config = dict(
    activation='silu',
    norm='layernorm',
    attn_scale=0.125,
    init_std_o=0.00965,
    init_std_down=0.00482,
    lr_head=0.00398,
    final_lr_fraction=0.0,
    steps=6794,
)
Each number is 128 + 32 x the weight over the matrix's rms, rounded and kept within 0 to 255. Layers, rows and columns count from 0.

# layer 8 MLP down (transposed), 768x192, rms 0.224, rows 746-767, columns 0-63
[[112 114 112 175 145 100 101 182 102 123  80 145  96  83 123  49 121 163 147  88 159 205 134 148 142 138  88  81 181 210 155 160 135 153 130  91  48 100 126 183 105 135 119 125 122 149  84 128  85 170 111 117 139  69 137 139 131  51 130 134 142 139 115  64]
 [190 115  59 136 154 143 139 129 148 110 101  52 146 140 125 107 144 193 149 142 148 152  92 136  84 143 135 104  80 117  98 108  93 142 158 155 107 127 170 127 149 157  81 125 146 125 104 131  89 159 124 199 142 107  78  87 125 101 177 127 140 146  87  75]
 [135 188 133 112 130 141 147 146 107 124  58 104 103  81 134 122 118  65 109  97  98  73 116 142  89 107  99 115 157 152 149 155  99 143 112 183 166  92 152 137 110 166  89 113  87  95 145 102  67 103 128 127 138 132 128 177  84 126 113 113 137 110 151 149]
 [157 179  97 106 120 133 149  99 135 123 111  80 195  61  85 156  81 155 135  45 104 135 154 143 178 128 135  95 133 113 168 116 147 108 148 119 172  67 104  63 171 124 120 138 125  52 112 144 162 187 147 133  73  76 107 120 123 105 137 134 124 131  95 198]
 [110 148 106 112 109  75  89 143 131 171 121 132 172 124 101 131 114 127 114 163 142 153  95 120  86 100 112 166 182 163 141 148 134 103 136 126  69 158 152 100 129  94 114 158 128 163 149 131 165 164 131 142  69  91 100  74 151 162 153 148 158 129 163  95]
 [131 200  99 121  98 133 135 106 124 110 149 151 148  61 109 148 142 130 107 131  75 171 122 101 117 152 199 124 101 242 140 180 172 120 103 109 149 125 156 102 133 137 100 182  45 121 135 119  89 151 112 143 150 155 122  85 120  85 160 124  75 152  94 158]
 [135 134 105 132 102 114 157 117 172 102 147 136 164 135  96 116 149 179 154  88 160  86 102  92 118 107 133 134 149 157 117 129 124 117 111 158 121 109 121 155 175 151 125 151  95  93  89  87  91 113 162 113 151 129 129 130 166  78 162 164 156 170 176 135]
 [178 198 193 164 155 109 165 105 134 138 139 126 119 135 100 145 175 139 168  97 117 118 131  93 163  99 144  48 142  99 100 109 118 132 146 136 122 147 133  59 113  94 145 141 124  85 111 119 105  67 145  93 184 150 115 133 115 131 101  86  74 139 140 168]
 [141 152 119  50  91 119 153  92 126 122 117 112 167  95 126  68 105 100 145  95 132 162 152 139 164 190 136 209 123  96 136 113 103 142 111 129 140 120  74 157 117 126 160 118 118 103 154 140 146 113 124 107 121 133  96 148 175 137 137  79 176 188  92 195]
 [117 135 102 184 108 165 112 143  79 106 111 221 167  81  97  95 104 155 117 112 128 121 174 112  91 145  68 130 150 126 140 165  92 129  88  76 118 132  95 170 115 179 126 101 110 183  70  87 112 105 120 155  90 187 168  94 133 113  99 198 195 144 146 204]
 [141  67 122 109 116 165 176 105 166 138 173 131 124  71 171 120 136 194 119 114 169 151 150 133  84 148 206  74 127 118 145 130  96 150 144  96 150 146  84  93 163  44 112  82 130 141 116 124  79 142 134 151  94 130 175 135 164 121 171  98 112  68 125  81]
 [103 109 138  93 162 135 160 144 140 143 146 156 196 150 152 155 109 106 134 119 130 125 135 112 138  91  97 172 108 173 152 107 154 142  93 116 144 199 168 113  90 111  59 142 122 158 154  78 126 129 150 109 205  85 120 163 123 137 103 208  93  48 139 114]
 [172  83 120 138 117 166 145 119  74 135 176  97  64 118 151 155 154 155 133 199  98  77 138 114 177 158  74 142 122 163 123 156 143  99 158 118 115  87  81 118 103 127 147 124  97 113 127 146 137 111 144 186 161 139 140 119  84 133 104 124 124 130 118 145]
 [190 140  93 109 110 161 127 145 146 121  89 185 155  74 156 148  99 117 159 108 125 101  96 160 160 146 100 126 142 143 118 116 157 190 129  86 140  89 131 161 109 115 177 121  79  86 140 159 128 156 114 107  82 167  77 145 153  65 128 150 112  95  85  86]
 [173 110 132 109 152 131 167 163 134 109 138 137 100 138 107 166 102 140 140 125 129 156 113 130  85 181  88 111  93 143 156 139 124  83 106 173 142 149 133 125  95 165  84 163  84 101 115 162  94 107 144 205 132 108 113 155  92 158 179 188 123 140 130 132]
 [151 144  99 119 135 168 145  98  93 160 131 112 151 135 143 163 137 128 148  90 177 131 166  73 143 151 133 118 136 113 124 144 141 132 134 116 119 110  83 134  82 175 106 153  56  91 160 133 114 100  92 139  96  86 150 150  75 143 118 106 136 158 122 128]
 [ 73 132  79  95 139 162 153 136 111 142 166 130 124 107  97 152 129 160  88 179 144 134 140  80  87  87 139 116 157 119 157  92 108 154 105 114 150  48 112  38 128 150 167  88  80 114 169 127 134 109 113 153 123  84 174  96 102 162  72  89  88 161 108 138]
 [ 99 103 133  86 160 175 108  77 123 176 107  87 128 112 142 134 145  83  92  94 127 142  86 126 131 117 143 179 160  66 133 167 137 148  55 125 161 148 167 179 164  79 121 115 124 102 146 123 143 161 103 130 126 175 142 160  73 142 118 149  98 103 116 217]
 [176 114 127 144 116 127 132  96 146  95 131 119 138 109 154 129 121 108 118 145 130  84 152 140 146 101 160 169 180 144 145 113 145  59 110 139 147 135 118 181 124 115 126 129 131 118 157 118 124  91 155 115 175 122  91 119 127 119  32 124 130 136 100 149]
 [140 134  94  94 113 138 117 108 161 173  70 126 120 185 122  47 153  69 153 133 113  38  85 157 119 167 117 112 161  75 102 147 121 109 140 115  88 125 160 147 122  84 130 150 159 144 178 125 115 155 114 139 123 125 136 129 167 187  53 124 118 137 144 124]
 [ 76  99  93 176 133 129 133 104  95 167 162 122 132 109  74 130 144  90 155 134 101 154 140 150 185 105 116  92 147 193 120 145 193 144  70 155 101 147 201 138 146 162 142 166 108  88 128 101 136  80 156  89 122 124 162 125 106  91  89 125 132 102  83 160]
 [180 152 160 101  97  99 123 145 135 112 145 150 123 140 154 140 140 105 112  97 151 114 115 112 135 122 125  53 126 111 109 116 129  83 122 137 121 163 157 137 115 114 118 163 120 175 118 136 182 108 117 110 113 222 194 108 189 145 128 151 159 148 114 154]]
# layer 8 MLP up, 768x192, rms 0.233, rows 747-767, columns 0-63
[[122 194 169 102 128 132  89 128 126 148 210  95  85  52 208 145 154  96 128 107 108  86 135 143 141 183 148 145 130 112 121 119 100 147 114  95 170 150 119  99  74 193 136 132 181 149  87 165 148 121  91  78 144 132 164 175 126  86 152 126 145 179 127 106]
 [150 162 154  97 173 145 121 143 100 149  51 147 103 102 116 153 130  67 141 143 162 199 121 136 100  69 169 156  68 158 106  78 112  84  97 134 121 115 134 136 113  82  69 142 117  58 111 159 105 120 108 183  95 178 125 119  65 149 121 111 138 174 108 192]
 [157  76  94 109 101 120 143 155 147 114 111 154 105  83 160 127 148 143 140  92 124 135 132 104 157 113 121 151 109  77 121 111 125 152 138  90  87 128 246 151 112 109 147 161 130  86 120 141 112  98 110 128 186  96 147 107  78 111 150 150  75  84 115 165]
 [ 96 122 100 139 128  85  75 110 121 171 139 135 104  89 129 144 129  95 123 107 101 171 146 115 121 108 147 150 123 153 140 129 142 171  81 139 105 124 130 114  81 121 197 129 162 146 121 132 181 159 152  98 118 114 111 116 142 132 123 111 176 131 181 124]
 [ 89 131 150 138  76  74 150 118 129 134  63 120  95 202 103 132 119 111 160  52 128 117 123 115 133 134 172 145  59  68 116  87 108 118 135 144  95 139 147  87 159  84 120 104 186  95 122  90 175  55 125 145  67 131 155 153 120 104 122 130 169 116 132 102]
 [151 128 100 149 150 144 105 138 119 213 149 140 137 135 161 138 140 132  89 113 100 105  61 115 106 122 111 117 123  81 146 148 162  91 168  72 102 121  75 142 141 149 169 146 147 127 171 186 134 140 115 152 142 123 120 157 112 117 100 122 195  53 112  75]
 [115 154  85 148 138 147 135 121 148 149 159 154 109 136 124  85 193 103 133  80 138 151 156 122 151 163 124 136 110 120  81 123 150 134 113 121 122 133 153 155 127  97 114 168 166 160 159 139 129 132 184 116 100 122 110 117 152  84 184 125 161 134 129 140]
 [162 176 161 163 122 139  63 129 123 101 159 149 192 110 160 109 138 132  92 181 117  88 124 108 118  99  95 140 132  97  86 166 106 136 132 131 103 141 153  99 125 121 118 130 126  74 123  85 100 127 158 193  73  78 151 148 138 160 109 133 115 171 173 117]
 [134  81 132 123 101  91 148 168 106 161 105 150 130 161 178 114 166 101 157 149  71 111  86  70 129 138  99 124 113 141 154  79 154 170 164 117 179 203 116 104  92  81 135 112 171  72  99 117 156 222 159  27 123 121 163  78 164 160  41  88  96 130 134 139]
 [168 132 144  56 148 114 120 144 136 109 133 105 175 184 114 173 104 108 134 132 127 140 103 130 120 184  78 161  90  90  86 121 107 138 138 160  93 167 154 120 112  97 143 106 117  90 158 147 132  82 137 171 109 108  97 130 105 113 144 156 110 133 115 166]
 [137 134 130 150  78 163 134  97 135 114 202  80 123 185 109 128 154 109 109 150 105 139  87 138  93 123 128 184 150  79 195  89 102 157  87 144 170 104  85 108 140  86 133 125 133 167 123 175 140 143 182 134 149 169 132 150 119  96 127 128 145 114 138 175]
 [114 115  93 116 148  94 116  83 108 175  92 131 182 177 102  92  79 128  76 102 126 148 131 166 130 148 109  95 164 126 110  93 122 157  88  90  96 133 123 161 157 167 109 144 146 140 115 149 152  96 132 141 169 114  81 169 170  61 142  28 141 116 104  85]
 [164 119 122 116 127 119 165 102 137 145 124 223  80 134 138 138 129 119  96  61 150 138 131 152 119 132  99 107 147 139 114 110  65 137 151 113 137  72 119 130 147 153  82  81 179 131 171 121 134  67 143 117 141 121 156  87 116 144 125  71  99 119 113 160]
 [165 115 151  82 126 144 114 158 161 139 103 100 104 192 133 167 156 128 115 116  77 187 103  95  91 161 109 173 119 140 135 138 106  92 117 119 133 171 153 141 113  83  59 172 146 143 156 133  86 133 114 113 117  94  95 137  67 124 129 203 162 142 189 170]
 [116 143 139 116 124  94 110 197  94 159  70 145 126 104 137 193 129 141  93 121 109 127 130 193 126 135 127 159 162  99 147  86 178  85 136 139 116 131 125 124 166 132 141 154 170 124 130 118 123 125 133 123 112 126 125 181 137 118 166 157 126  66 101 180]
 [166 108 142 133 117 139 100 164  68 168 114 100 156 159 107 145 149 125 139 118  99 138 117 181 102 165 115 200 131 125 102 103 121  95 123 151 150  77  63 160 192 132 167 119 171 133 122 157 118  89 142 178  68 209 167 157 141 140 118 196 114 131  91 152]
 [136 103 117  88 169 109 113 198  96  57 105 155 119  96 183  48 149 108 127  97  95 122 154 182  44 210 161  98 101 123 100 155 135 110 112 145  75  87  87  79 114 107 136 156 200 143 100 117 150 144 118 152 142 155 137 119 165 116 142 111 100 181 106 145]
 [111  93 126  72 162 137 106 141  89 136 116  92 127 152 174  35 138 139 167 184 116 147 136 127 130 133 105 110 148 196 166 187 190 105 107 112 197  83 114 178 114 110 182 145  71 169  55 129 176 146 121 193 151 152 190 157 128 130 156  71 107 104 139 115]
 [104 143 108 102  95 130 178 113  67 191 152 169 151  71 148 126 114 110  80 116 129 154 116 137 123 139 136  99 111 148  86 139 136 135  51  93 144 105 122 160 150 113 111 159 124  78  97 122 167 155  83 172 176 135 131 147  90 109 151 107 105  89 160  94]
 [ 75 125 150 135  97 126 147 110 145 144 118 137 173 189 117 104 151 102 130 130  92 102 133 106 111  83  99 148 101 133  98 133 152 170 125  85 174  97 151 106 116 106 173 154 139 128 147 124 129 131 134 159 142 146 179 119  59 133 120 117 132 113 169 165]
 [111  89 107 105  92 131  73 104 175 191 106  78 114 102 222 106 172 131 110 103 109 111  92 112 157  98 143 132 120 161 115 181  94 153 187 135  93  71  96 112  91 146 157 167  82 215 142  83 162 110  92 127 146  93 163 146 100 192 115 139 106 100 123 143]]